Each number is 128 + 32 x the weight over its row's rms, rounded and kept within 0 to 255. Layers, rows and columns count from 0. Numbers have three digits each. The size before them is the row's rms in percent of the matrix's.

# v: layer 10 attention value, 64x128, rms 0.105, rows 6-40, columns 0-127
# o: layer 10 attention output (transposed), 128x128, rms 0.146, rows 6-40,70-104, columns 0-127
v6 106:132142078175089119145102151111153085142082092088106104181132176159180149134125124169162133117097126124100089133065154095133115161117161151171084119122114159125111124135079121097184079176140049142161104185152144155120170091113156148125106117125106142125157107162119117166088140139160141099163156106148083149088147168129163111132118120117109145134018112055174141076168148092175131100053
o6 101:141094176123166089119142146147121103103125063114125109162143107166139114154087150111130109140070172154055088106121088127124095104161124174141146142084140183113174190120069188138112052173092136145086129138149158147128156100101154127150105116142141160134144197097141121110152166104140104139073152136087169103087029100142163151131146126203131171106078139079170134147124102165104129084115
o70 097:053154129118127182125117126119129142124173160087146118119171124168100155049124076162059095161193081154095124119123183163123086171118128121117116143119131131105107167121166089113169145088132064149130154102141132169084091177111115112157128151147141119205108118120185109113117172124186134151121107117130108125156112176163075078118117082097170138121115136110036181149072162105142097117162
v7 105:115139148094078121236148134118077121097081164136082088123037139147150138125162177148186132138106095122171138096115121074178131161175087159094149142115155099171180141107159132152169152107186105123078119152154094132132110162129142132061143148117180109120096136129110058157097140104083113151117111158118105179151144083144138076144165091111089110137161146086135105145090175165157131166136
o7 116:177117133187096184133109150130130143117146132156145141128136117187124136113131107139109091167092184102066139140163168177082112183103126134094128190182190159178067131127114088078101107116113122128100152123103108097122157153148131143152176138137140108117137119082157110111070088209079109113100115068132142080184162066126092185146134131124086122169079113124125155122064135140184116164086
o71 090:067082120127092161110107138151134209172115126136097141079139177190133157127132170157108077150066193149165115053069139158075108130112154128132073132124116183135101108181125122171104114139112133134117129138117105121159101094068108125186115118143147124060145099116121163148166101220149138165114099145102135125132160101154139187114093103103144118153182119139059148155139085122141120082157
v8 080:074125090102090155157198090113179095154066092077140144120100091111166126111135176163107137167111098148140102113137179127134199157107124136175100121091121096158137117179133151108123083109115116088107123140110100075112116135138069140078117133095107164113138169058108176164141132162138091165205124117076163140171150209133149112109122144104084176157134112130161126161102105106057172130159
o8 082:168127105153146219149085143134093150196151140119106106142110188062171084155141138124163133122001086134122122149158098161122136106120099127179122084088097105127084139146144106146148146094168108122157108191122113045084115127178107123161167123124138147203124137129122139146102110125119170121158184147094145108168124104146161130158100110151111096080132178117096092072112156126118133102095
o72 082:148127137132139133116100145162088186153115129119117130131091156112153091133145168108178138046069107080121123194152097090128089068141093118077124111143169164106130108112144084138131154082141118140150135102148167127069157132168088086103172140136088167217102097138037089116169163148163150089168111127114113175127139134107093170141156095096150065150154132099191136103123173127172141086131
v9 113:171141112114123149028067104076152136163163191121115081187143162128155117173176132118057133117123197160140155134134166101075093117154095063129139119169170121116086126117074152072124059164085146138127145124134155153120128117131113110114074157149070137176153119159123114106115133138136185119079107114111131113174102085113074164138152137127129095103139151181169115119159130104144143153196
o9 095:137110120137130078112166135129095090138071122094156112138093141191112136117096141125121119190033093124116112179164165107096130118116098097136203102117158071138164148101135088123120179115114133146090022152180132135089153120131170152131143123118112096091179133178205137149116150128161158141194153124124126109095112135136139081118145118148200152089122171148126095057135098090160099168138
o73 119:116157117126126047166134082058073042111136095141141141157093132173115111129144111094140144129050117115079132183179158102167181130120126112147188120075107104125152179133080150128139142141144126151120087161165119096184091155184224154085135099106118134104111099114149139087137138066121110129150143116131170160141104193139097064104144149126145142151114117138144160107154088116098124179156
v10 099:108126109105156123164179141163140111142168024178094130094130036184102101078102072155072132174148118131147119093085080114123148090126174135100093150127066109180154113125117152220103148124199150106150136095111116135120134124151120135163167151085095091104110095145163120093150156125148098145140160128138177139159141166161166124088108177102162092176144085135112115136114102147152119149088
o10 091:130114104132092218074119091068163196144156171109107073114111104110122130109149110136153194089255065097115139114135170144108129140109151142112085126163153137097110152150109123125098107114139094167120213125083129083129150154111091080070176138105115081206096151145055143117121102120125138140124127145137110166158131170141138140113119142116138153103159090113112118162142143120123157098148
o74 102:156097140179139205102163084206196112136150113111098115165143080079128152143115122150083162116105098136093114125092102091130101090134120150126101137135175148157135142130129141113118092136108200091114152101115147136196178104104105120209108145171146144139119129159095099193118154078104116065100075115182120099074133071108203164164134116136141132102128128148166088120079170123103124129080
v11 114:111131102122112121159158135146175101130165146122101162102107132139078101107052053129122199116126144112118122161143151101145164180084167111125076161158119150094152060078140095124105124137163120160098137132122099126150168135113054152116175090069102087109154117113170091085177152173122111146152111071090188134120088162122179174163114164127117155156095054136118135149145118136172146093051
o11 101:106090192098160139127174082164113091124154131119119117128133065112154083108150106101090181110117139142127111066120132123111190117145128111156158126130177129158213145140160158111148055123136071186086084128120127159084131134157104096106153139119093093134114125125070127174173135070161144081109076161140104106109100150176154142101159147078142132150154120110148150130241191114118106146091
o75 117:159137088146162100102085146181139175128121131106115112117096133076165122141126169119140173128131099138086142178112080133165075115190103157115103083119173182114129107100179096116147123034093134115151115117117146096082129110139089119140122180170134148213108125143065135144109202083150130105116158121158078195129162115141169099140106101078147160080155129119129074155127209092105115104134
v12 100:126114163155078160137149109122132177131160139126167149108183172098126186106100112089140190075124144131076091141158090126074076121081168144209150160134143147145135130091078127148079132130060143132157166061119153107118121105146143152184031137171175124105121112125127132131111122198106146076099159088152111157109097119186136124124083105164168168135148155111163104100136141137174131086103
o12 105:136190125116141081128152151135133167152148054105151065082147136179110130149093150112134119126108181202176131104080139134190157118131108141158148134125090099086119117143076163075101162165142089094130138131107170201186098134106164156121110077122172133076121133137133061180155067103123095120124102134168131192095088175092118129160126108059130112146089099148120144135168100146077112118142
o76 091:160105126127131153138137174086087155179075124139107094154138140078138115161144131089163160150089147107081097106174135145147156157092144156126126171143130115125129151105085166055102065120045145187189148123120163117107118150147159154103148144034143076158128135155179106030108124083146175135111199142169163101127087099147093104134124135196120144109106132121087157129150159132143111147106
v13 104:129125131110093124181166146159107084115120118106036131160078155092098146081148205147199105105138178099151095109126123115124118148116139102182196111141090181125176142171133090130134148105191080122140062145145123086136153177129112115101125093114173178147115110123186107116165119120100101095124086134087121115146087064100078164128137130139119145088113075127135161080122175094143154102190
o13 105:106113138141122158154119134133109105172125130149100121135117107127090127138132152123061128124085142116092143055148068169091088080136067079127115153127180142129104141137153141089136084106143108171076136149124138123088096161158073196141113149196161155205149105136116117132093141162162123154114141135173172079137118159143145150138110187182161175161110106114065124127116204109204060095088
o77 097:107108131128130146114070199083121147130067132117105144133149141134121133109129128162071085169146158128072172109142110135118059161181136062130167071111155129091117107104143096152146207092149124117109103119162109147036103090131093139082130178158130150129142147124133177152193106136128133163184128117120147189174102099128079116074112123130131143147144202097124108112099142127213119103175
v14 093:107158120162094159140094134157106164150162143170101121098088106125113150084144119096140155134112164154111124128167142162169073095131175152170144167124147102202079134092137109138165193142100180117156135104108117104115129091121153145109120158171123162178098029174101109170099135098095116074110118132128111151065136119194146127155081102057118094204147196109098101134092136133177121089098
o14 077:134141092123148107107112133053093137165144079166163095111147123170098148133099129100133123122153113167106157147121178114164136150108174177157187106123103165102105144116109137137103124113145145054114167096104130119202115142060169124109155169100165122105156126147170106174153101165067062138163121113162140134149151132076112136125114071071141210102114113153088071110031078127124155124160
o78 103:124137089124142162144177110110163140147123091113111078124163093150147140148137116103108105152091150167086125089098193161105142207111148150161098232145102136147143162116121143125095080155082146106131190109134132117148111120126137132199095106115183085042139156142224119171126122142130111135078109100167171101158101082093113185126087117122109106093145104157058135162131092133104110155133
v15 102:143105111114127098111083110036114093143128164145143056182164090119079147087108136085093123136140105096182094086086111149087186163115082087083117181190109163112110167117123126148173093131123090108126110161110165077166122101131083131164171147153185154087150158142147117105156120172131135128179156152120105151120132155104119154131162156158160126093172074158147139134051065101136128148174
o15 092:167100145124089081114107139171156123107058122136101135158121097104124170136135176116136172226205120120081133141103118138083093118138106090086120157096109063122104112119158095161107159134120079220137136136142112157069156153126129179126144187155087103127100168129108144121081161144139110133137132194115113120111113195159083117093122145112123105116162132132164117051148141103167150211109
o79 108:095094201102102137122132135125101125166138123133178138171135137126090064121146129152114132110116117145080137142110089105103157106098162089121247030117101119140119085151182153147207192102197136116088117084179159124110173108147126117106143158139100165109148147146116114134182102109147157110172106110128126156165087119162122118092133096136186130104086138125134079049135113101141104101100
v16 111:090125076113062138197166081209110079096121138095076158129128100090167116084073161117171157159108103120140079110139171134175158129157166162167159113097116079160173127104131118143187145090132111148130109170106132152095046127143165145132108108087143188135176137104119133157137100123064120140110135118134132088100139117096106140144133161087076127158102125085141076129199174103161139168154
o16 126:142157111161128155161114151123143144169163152157155131097069139135106171119137165115126108101060126132080189180087106178122111114147164160160161160146148185133067152142110111104090061094187125103118134110087107073132139154090100144198123144157132205153149111136140057180064106145091082121115148093146101102164120100078141142137138116100139143123120124114077091150055182132178110098131
o80 109:097127138093139175113112129127118147120107133090098136096135126086151129109159085143123059140112142127132144094151140157114087133226095050145098139113088106132147170099200128134096150133146108125109148143151139157057148145173088084108145089131137096235114133151130167149142151113167161181147117111179099130114155117116100191130081118131096027131149173102111169165160125089156128069126
v17 082:088138106070115155123117081175152127121085142113167107104143112119115103157138179157101118155108108139100080134145074154119210102099203161190119153150074114145169095145121077103117133172109173068084130076115130084151129169143154116133072146094089066125086147123114089083087137121096145127174147184077138141186126149179183156131079146098152147139155126094112142162179163158112152125126
o17 098:145093131118092173143155125144133167113134113120120039073131157080184034153104104104139152115087136123144108150129148147149128124148097126178177145162134159094142151201057161070149139116128119131139115132136151103150129128156117097113204096131129099116071131132200142086096073154133111105090132138195153124174181143125175142213092134096091108143091108122099139110122094125062131128098
o81 075:194113148130129079152215131171117129119114102175132144119116089078157126180116159116142159084063186041164153183100140099126112090136127164071067142157177154158132157117102156139103110106097133182170137119129151125162169115143118112117166138142094088127072097111086087103125172131128139100095133145160128154084144112062134159145123100123095111127121116122206140071087175141149171162099
v18 113:156134082095162157086139109124163114113152118144128075106136149141108169112107077115114065128121142129101200166099170203125132108102119152105178154081158175143146074156114125116116156128121154160119168091056155086119137166146120152102162119037130112158185177131127133048097145080102154165157157112122147087145062148112192118087123119163139116195089105136111094091170108122144135128095
o18 108:091103111123120115125107070122192066090060138165087153151131131163102116197144137086153127140094149156135113104089128136107149150120131132096113191152112200118170114138124133143106136178104115191111191080158116127122125120092083098140083118148138146069115145101120173081180124145146116103098111155173091108123114176148105153112152131119103137160145112160136142120223067121163053190182
o82 109:207161084188147119167120104110138129119120154126092130133093128088119111143125151130172145034109107087152145194086180118141123112096116143179074188166103140165131139090122121124140118117102167116139166144098112079164128162131108113147126119146104153165046097169181104147101143112080103084103148094168131128093185114084141110147123168139078082093106133141214125166107157158068161143149
v19 115:107111095159086113113094122131142136123096135197123107210098122142139162183125093131178136148133134127173086138168144140125058147122131135186120190133131125115143152101121102131168119194137079141156144148150117153156087091146136178169091122134198141080133062102101125150102132124183164142140092138115108155111166095127143142129101132105140128068176136125024115050038118110136095109134
o19 107:166154126114152101102113177118102169148115097113134145156135103134153194118144175153133167145144144158074171157054105168141079152152135140118141139121096068068062111118096124119149158127094094073165113090128154161157124135087246144116133133149148121122102136114128145152138107176131044120059089154112148154102069139126108181092106125125122155086082103084196139131083116144138166107146
o83 112:091108134123045101165086160072113115168144138145137108119100115164128167153113140105085091142094185127122171098186142180144115151135154141138163114088111147067091117125160145145104138095172156120116157086193086138107128109168173174164131148095181080141102122116140135113119157186152126109202130140125085164177072123144093156066111068092193176123133148140072111096118099076100139134152
v20 088:202129130138136090109116110111070130110102092101175128111129047141134115075113091141127216149138092143121136166135097131124132108090138078105135079131070180137082128126150124134149162140188127109157055155122152119133113089126091043182123142152142163099113164140152095156158107133165061116134142200184084099095120087139113138138110189120176137112179145152164163114093157074133124110119
o20 101:076142170077110086126151170152122116161142115127130118079117136079131111119118193122167129040221138097173079119137076100088151069182146107120086100126151100108139128102176209180129074144147134134131128177121147140090143095115104130113113160134152116133145119123111160138123159088192155152129131168078130157090110186156162084125097163114117119150134126088071109157183148121107201117123
o84 086:094114173091158165142165131117175109082140115112156135137175118147079118081128090160102099126211130147062135080096129138059145162117180123164152133115115077143121142133139106148116152193162134115060166115119116173124145111080151133116118109129151169032203150148185142179163085178123133159115088105076150069135122122133145193124132170158105118120102130118105120145112073148118117089100
v21 105:122131182118096133129054148148172138116103162137109146146137081175135165135180111158170062115129147136101071070115100139079113177141075100140076116141098140081120207126090163123114152199106144123184087161179147126139160098126179140107126163125114161086087056128141128154116167116137116114148126124094190149136113097073086142166085115153123099087115146051106128108131089088161160137130
o21 102:151115073163120100096093115077128111151126057080124093178150106165177150142120177149134111188136097144089099123094146116139045111181105119113104089096138133111127155112133115125188146139120137147112132149182154101132135112123190137087110062174147162177125129146130158095099167089152128167078163118104126142110080114133156173138113123170176160091070098168195094175054115156096140080138
o85 108:085064148103108094110152113140128112133074096148112173143137143139115108102114156121071147191228162132091147118117109147164123108162128069143141109103158112089151118136122075161144153086116114121161069068164146192061106129145123130121100129151122099094151161132099130141165132138140148110150099149176138172165064144119085102115133108055158156131212137143075134083107122118174146203160
v22 096:128118090075115140120119147118165169184138111142130143115168130096098123091107114118046062149128203138154089091129174120101157143095113121170106156162090123112165116112110152140200114130093192136165164164123061153098141094161119152080118145144046111169095058108144100145122182122077142127148078125103145172115119127144125117161089090143108092141108097096131152142177147173115154171203
o22 113:133089134134101204085134100068124192186140135083140061156136145166147159151125112128132144161125065144084140179145135120087097103103148127111181138115126113143072172124160055099110167120105140156137131081115134062142134156137139094141206108123112119140131119191161090115147141111116115136201155116184114140168159133087087116122103131117183117051095115165128096128048108109144092098135
o86 082:164121109158180071126161119151106064174125093128115073155124111114144116192127120103075185182041130149072128180154075105137131114195101135139152143133154142097139135103163137069178128093130082181150100102152171130100127171168123141123137156168081073173143131113097128136100156034108088105116130117195134170147104123135152102119122096073137136146145110123170103091108161133149140162115
v23 102:133119124137089080208171120143204059114171108101133065145103118141137149082116113113166105147109072151142159105165126191069166119127114141078105157096147148138081147084068179106137144140143082144108121164133100075124146128119117173081163096105146168097139155083062143153137119132166103155124162109142133131163118160103136135112170161155067127106076141131028131112118103084102143161109
o23 112:135136157164135127099115124122128114097138151120115178157110118106155184154120199083158192144046141108071085134084074124119086145148136114124103123114085201094118129187086131158144101115164099164140161160158139108082159126080073180167075143157082150175145133132086111102120127102109139133106139174051102132104064112106176167110133132164111150114118123114197105093153140156142199131125
o87 098:116121120138124189087101119119161158101133183158100173125099149158101108116147105142116079083185115130112130137136146127150137127117123116172093109183147104097155073164161081214156155075133160038149170106111123120121142077142078095094118163141141168119098172126078141162166120182112136134173083112127139132173175092092116157109101125114138114081179157171067107132075105140090107083199
v24 105:134152108107187118134164116151169095076092060111221198120181105133128101035062119143186145136132109161084124170120118139116132140131125130144134082112139178154096195125108125123108146149087123148177117125140106124076141115109154099138154077085132175115167145089100095119121126060137084139116183154139153128123065123147058109084151122091137129162143171092148094130133162123108170106150
o24 113:094178139140101120121101174094139096169148134129105148124110151097148139150101199104149092040111141141202144085113102124146087104186111166125024112106146143129112122120172172185123076128117162111126178152109133120085113132098060125096060118160199199150155125157120175116110123055132168157148145134100096139091105111101165120109119121118141126140121125162158099177181132122123169122121
o88 098:154142129121138142113170101155126155109130130162057117108142120081126113125139105143129177125251130071102141186100124128106122103110145115126097195156160070123143126149091084112112136190123104108153130128109142153086162172136134088125143119073103131158136122129108141203113080150115093149118118170133115136128130133128151194147102190129027123145144124074139187157061179153099174102091
v25 099:063118090209133133157154126146108159120099106162131166111203171067122138126094145115121127100120115122129124119158100085128072078117106159171153140136079109127090150070140122126092137084147158097119103143132184086117122124113201136225098118224127153107146085035119162130105109160126160142106132138144175086060154143120167122153096109101144143117123142107083151131127175127160119118138
o25 089:122160117112113119116130103064154189119147093149111186119111138162099113100119134147153156074143122128134144144108136137169116131078192169168112107106098145086118083131046112140116177126164081079170186109123141163184099136100148140131101137070090160125104157178141093142174067154113083121122149166146123163186104206108123119094154141102106190145149094145081129115068082129090087108182
o89 102:108134172122107132143152162115145141149138092183143102105174114117155155159129099093140086210046125137118074071174153149148155169179115117109121130156128112160165120113119173147087150135125091165194115134121146160075124127112131102125123056032146029156180136140150126119096132181162174141098166145127151074108075102150109167154117101155102094138100158090086154127119131120141135131087
v26 103:118160136130091134110074153132167112127148121067162138083143132149181091153110127122119176179120055128084123139121141125161164107146169155089120134102190080121044162167103122142167117162105137136147122170155093134091153079108117154129143140112125134131164143147087143180101133113086138080137175153174119186119161088137175127171137164080084143145062143059177132174179112163109109111048
o26 106:136147129135167100138128110135118072054168090102153156122140121112178114146104106078144090161110124099115106138123134090167122130178178154139148098077119187099158215153079198156125092126128179091160140139139119095142167098111157119173137083078113163099129141113163083135120160070085107149140151086092152126111124099127177115162153041131107131110110189131182118132095139138087209086129
o90 104:131113078108140189098170070153140135101189147086113154124109105148134165084146088182125145204202086144171092110083145179092182155119181081111074187150117120173125139137148072115129099148096108145123175132105157120155154147118120101148162133152143123127119123105146107115073100157129109167075062122141112052150189158126119158138119117104083134101131073146066138158129130128107078104113
v27 106:141149168145129143104090121176165112118188138138124056110127104101150161122205120108121118072129101164092120143134133173102161098139077129128126121169200141142094112111067135129139061156080152160151105118129166098126163110138110107098119155122061135128096129161125088104124137128093180073109170155131120120155074138092181132182173143190130113169054154080155081213127138114170111123097
o27 105:140109144115115079128132095108148092071133091098147164129099114178134108143102133085112093163114168145092077125145169086135114089111153148096195136113147200100146202145051149109151080163130148143090113155173146134179148094083139100137124118134128183051125106128163159073138116100071105170111130131131106120118080151139143128125155096157171211128088138185174114080116101158132146173181
o91 102:152116149130171147106143048104142146067114110121124193133135139100109103112124095142128132127168131129111144095083135089109162100123145091144117138162127134161183165160117131101121126091101174118111140110075172088151118125160067109129089132144089165064133134138146098100177155068100126161084163118186211125145160141129147099131146160188048167103111065200106112158139182134113065155173
v28 100:084108099164109167128137115063092128157094094108156199122157118115107161146112124107100134160106158145109086075143135167153079116140210156126088122130174092192128116144142107141141129116101155125153189106149087106166126084121105151125075179090150156073166124127088139148123123119103170091095165088100156174072106105143110145094055139166096128146125139113159179194081069180083116096122
o28 119:124212080157148113122079139133127122146168097124166100114163152160130118129126144141151091123124043145162168169142122088205132162134072146162110062090103143072088095118152150131131151133143147059156147124093164130169125123091156114118122098106160146177141113133085094177110171109092105158153166081145107163087168124095142082198106053085170136119122129143139073162130104147079150094131
o92 087:157128141113095157109114141107107143214151110086129056144095127112143143155167151089142170134097112094096150207189141154122109146142129116086102164129144164123126162155146161076146080069167123167160117087111118103120109087175080129128182098143102138175143103143126085157051150137160138075124119116120134106150111072114170158135119144110212143109111094162118063113140192083182088142109
v29 115:128106083070150162141088119092129105133061100142160157170191098137103139118113148193095168113127098123087146104132102142142071117116181167136179145091157140124155133135067122126101131145135102123143115088127204156110135095121102175185081131084121164111143202117132109120097143057155116170146179147115125068122162200139177159079151093175159130141107144182086131077095107134132148131089
o29 108:117198086133140089125078154130146057148096108175087122171118175159116087180123175082187129115138117147134113130080078118178134127145091126129092112084099159091157073155096168166131111133149112113151170150178140110139112153081104123122082148145195129182121161088028161140115096149135125124083131154142118129113096158105190110180147115117108160150169098145133102127201092109095092120156
o93 111:077151182153102133166163145167123121132115157151143109119114089106060166101112130121118119081169108067097098159124144115128109089058139125049081141141117100185142178093151179130087102156137144134157154151082143128154113181106134137163166146095162090188107079152137121165119119170121157076194097141077125118096134169170098128161137149129134152124144131107171196138079158086104180129059
v30 111:159135139166146138080133120143085135112152172147142112171119123127118086184141087061145099163127128120160168147141179162121167107127142098161117130125074135125160125122141151095112116101077182122096145156107170145155065157157138097163101113059115146094160124191108174147102091184165164164149118082124175120123113042064139138159100183162095104106131174153056090147193131085149142132163
o30 092:117141123137142111147166110168154172163139146110174085074143133155127119100167158128127115091143113180084147191054154186135105150114151108130147190182107098120151153102108063115142128149172074113112077106098183167116144073123164078121094114146125094080100115093171126139085139144192072092101137130136078117162069169122088133108126170115129136142227108071114114143109117150112098153142
o94 122:158146125128106082113111112042114071105158119120141153133090168134136082147143135074176102084059095115182183137149198110156121139198104127185154090061075132110148115110121141182129163136182128101121106155143095137121150134184154097070118075135096168154131151114140157122153133101134155112145156116147104122111095111108122118067139139116148084115148150184154067140202102123070135150167
v31 071:096100096066120161177160137107168108127137147117143124201167137116123196152115100122086100137122107159159111104192132094087178119096136153134139121127130112069181092099117142148175117166135114070112161092105131134139133126136172133107129135143146078069119117014153128158104094134079158109090122169083088139127153175207117153151166114145122189093162100125108200154115139103117149180136
o31 089:150102184137090151104139153156101177139151159096114064079104122082154112136100137144149201161130098138122105202135074118145134113138131102149159176196113096117088101169095131066098152086135151164166110156165146082120147165102103086144224149130090109143124106132109103104090088132075137089146126154150137172149190072133152103132114114101113071110114108112139117084143151157105197099075
o95 072:145139129107077103165085183125087100165112148216115082132136131086118118162121163112121140142137162078129132149164053112155123077158107153103139104129155130119107161133140225132135098073167136195152093149123131138140143141138066173117175145108157056197095109098093137092114132139125127109137158158163141162143112106099116085129139101137159109160121137130129106014103127086175169148097
v32 101:084102148147150169030109117169143145091164104147192078118091082126136152103182133131116154159112101173130170125140112148141154117148076131123151128144141080122051118178095137093140083162098107147180117137141087101108146166139148110106123146116066164181102120095142119156142136121157153107068151178149074124105125105151177138164125174071152147163124192150115131054157178079120123085096
o32 100:128149138083135104106139096093118107169164141070130156108113124073133098165095120089152134128052112114136044142169127079163114104132190163122170092089140164082177163126109185138127126111153201084149124144160108071178108074100151115143141137109100165067141115157123120105182114078093121126194157161124164113152152141119159087099125095173149187085116142141121116116119120089115190118186
o96 101:132121122114099118170151083101156121095172127148127131166150120126124107145149069118078092120137193152123105126122183121059175132091139171174140171142127138156142183101123127131108085163149166127078229055144105164150160100108139133134098083107115115045081126100155125110156159142133098138087114077155191099154123151098061189131164123108078131163174139099144134075082103147108144141127
v33 113:139128170170065151126098131158162141173144099128130113128116073132065166127160140079130109150132161158105170110132160181055133095077109126104063118133140068141085131137121134121100119179054182154119160165143132101135141110113048097090107176091081169156114068136151126147111150119137119078113146142081115145125074149146094139167139146121161142179097131161108126221138064136081117137135
o33 112:098125105125139126112105137122111111146142110068165109129122144116136144111114135134115109108167080149152105118119150049170111139180131119119202061119088124108136128111127141158196165111157166079175088152160151090132124040105179100129126142159123143112126075152144141150133160059102134116178138146100112150119131100147164082126092072128194179075134147154120073069061144131133217159168
o97 107:188087121161173123114130088142132110114125092093080111175133140120084123137139148105094170110176096144058153146079130062118110154094098102151142173174138127139140092114099133097163158078115170078146135100109149093118119087167127114134122134162073184076124188154164100171167118113105076128104114119177223159215115133078121130117142139126122139111138067173175103132088142138098120157171
v34 079:128156114184168076120096118190130122094166138090115125173158139144122147142092107143168165128123118128105156112123103117093095144129069131088150143137111215109049183066165121098116165115173107159164130176122131103094155100094174159164103117110134179113159136163132154098123086159089140122099168135157120156078084141086115134117109103100105145164103153040130125085130132096165131086028
o34 106:107113173149148064123131140108131084111119105133114157147142088129115109141077154084156096107112170141132130029107174094142108111119151174122100116092144192102182154119084178189114057183103129158103162115156130184133173103084108141119051139131122186092148171150123116165176176088146131130113110130123108122048083130142140133079164117116103159142102119168192124163163118125151082123145
o98 069:072116146083133199114128138092165160135108128119143139093198162120092156092155087163128075178196129161125095059088149153135147182093152094177111144122092091142176081129125100168109133152155107081145148118124136179092098132104119098159096115088161102115154128167203121176122103149160148124141105110123126098153128129147145179151102135127110100077124155142017127186110095142120103117181
v35 101:125160157078105104191129153156097141128174188115144149139155175102069125093062148149087233157113163091091133078139082095108099102107122130122144128173138091092089111142060153111124154137198122136086102143140102128118132134078067109134093152150124128159141122130157116185129112107118127135075146138124127135160120180131121152211187149092176126135119112145157143087188185139166144091121
o35 111:117147157131154149130187128103102095130157123072153116103083110147123109102117103068138138149070123113156082089127102077151160138153159088155185101109167135126187118124103134135135138067210111126137089142152145159086134131162135174165135133119108069130192127148144055128128103061110131109168125136136133081181123171110195073099143124149076171149138100208084096104133167080174119145149
o99 100:080146146105181140111145148164145120134112104122112051129166131150095137109138121149076141179146109198070078070060094123120176150122125087104087108130128115191165140078156149163154087183111125162153153102109168167145080099086157156118118117103169076099157147117163148107111118108147119184105110122078139163144139144172144160166089104101112188134113104090149188164056080116111165100123
v36 101:170129132138178088175163146153163124111084122125122160077147111094141092155104169101142099099134097160146118099093105105094143119194108124159158081116130145137124122175135182201117170058147184123129145100091125173097134116136151129122182143125141089074082166156094149144127148083130058142153127180179082138070093059179092145159097143139135138115202166124192114140106134161116132157168
o36 092:124132148134048159112112195115120168180152144167125091106156138161136137066120123174121051153144119133150155195181135135112122097096112119116087144162123104147080140118155080115087102153116129144132161210132115078155148135110095122105133148133159143215131125100161139110048146165125195141110122069135101182090155110129105164129142126071150076150088111091114132145122129118086149047113
o100 098:177125144152138134109132173116113132136122154188099085131146119090151079115114149125182162136133147127207119117133046128128183110111121144134127165180136089145113105153120131097114132188094160142075111173127105100124177121093111140103157170140171087116164180107119171123083025134089126094105141139144099094118166108133168162134146171174052126165108085127143060097194102157137125104077
v37 087:098099137103167126186161150160173168182157172156088195066178160101109140090071138094105064104140105167112085123119159079140122125074138118178109147168150099101158067160112079118081149099056167087121193079108125117136124164144134120107078146116134112116127097072166128075093133140097166153118108084126139151154132144143107125149105105105110115153130128157134137145153155171112166107211
o37 098:121136078126068173089106084061128194168134149112137090080129151125140109131142081110141133132045101130154159162185145136147168147133122089133118153157120084150127099129162095073113193116174114116156114122102143101072097175214125083075184105090155131191116111178126111094148088107138141153169142107199112156188157158097090123146126120116120129153132097164093115112108132101112080138155
o101 080:170121096121106088116114143135090171164114094157086081134126144111171098188131168103194164148054131097118105173176066111167107118158087122114123148156156150117120115136101164076115136125124092169186086142157161081102138159182112120096178123099106116217082139124085109053096153072124156121125172132180129201150134135093110101158131101116110111165122104099170130079116158141147160146108
v38 098:109128195155125102151113133118107097124060186128065129177137136144144135075162123157126093092116160073129143133104155150114089176089094116102075132105069156127105122088186125089124139147178130123134096134138105155135102129124086125100208142113175145145132102104150168140154140175159162107139050137118188098110135149055094094105132114150133113103146154176091147118042132056150144174177
o38 095:118091078106155124119102140081105105137083156133086180190105141165099122120177128176140207094155119117072145103152111130097128163172106101125089102128130109128148043046184081192149157115127087126103156127155123161119123126123146172078105193136082109174134145131090167110140119154151144138121122119073090131145078110186073127079141202140138140137181099111115132134129128160153088171124
o102 094:063105115086123124112110155140127123144088121090133155146141142165103129113134150157116114118131146158068125124129133148101090116164105156175157088086133156077167129138127091227153154072199085075143080100182134177030093127143137131144099138135108198128158144130129132179184158168166110156177097124075098161167079130129107114078108152113157120099154139122105138123127065114162096131183
v39 097:146156168151189172153165139114148110137144147103173196092073128126087132140098101118052171157110127138111139106174197104127092164131104130122111130126099103071127068107198104130118173109148089099115162136138132149134148125117122121077148185125158142153111093125180160108175117188077109069084069107096135108095121131147102104116094110116106143159132147172198185172061112101075141131137
o39 117:103121137104133124110123119124068154175155159102117101125169145114115088110131079157166140080108098115182146122184135070130205146134114087138139089133146094137139047080194165158100175101114172125160110141151126091102125112110101103120190133092122101154149106146073099160168149070109192131190136129149127167093204094146112065141106103087156108113170125152078107160189175129112127135117
o103 083:139128087103153146131044145160152172136128090110065126133129138103219111140116169100177105123060138137109051113082087123107130125137107139158143133111110176126129155164128134136199139099114125086131097166149132101055104119126053140197115093188157122129111154190206136166156145144137118105178145138085135138149098078120145139122113159113134089129185144121089071132158107130180133142110
v40 114:131118108112158137081088098148163109168076120135124043136112145135131063161126182062072112148124155158168148100110112168060139141163086093120161184169174141182097100169123126096112075142073164169160139124092094089125104075123145171094166150131088139102159138138111115128133126117117129128164161166104106127088056126111121188137133131122156134149144138208109092137141100184106107113194
o40 112:114078117138102062141129169130146083128072101165111153162116107124101175119123137099112091189049111152084139187163158092143115126126132123129229122102105115130142134101098051120091142153126132160119134144140073128162148147086155146115123148120066166132149161178203160148106158137125145089148147122153126110128137141114115137116146091090196151097146142135172111026095097064150152148161
o104 111:205117155183125080164150139091060113175167128149149114148090088112140095140135118086156173066009145141125152223151119157118174115102134123148168138156125114124151094121099161112128161125145165126085144121181108084176162075154161141110122145122083126060104142129139096161122083095121085075152121127130110142129111100147111159101156147137095156110132097150188074091144142130095112141103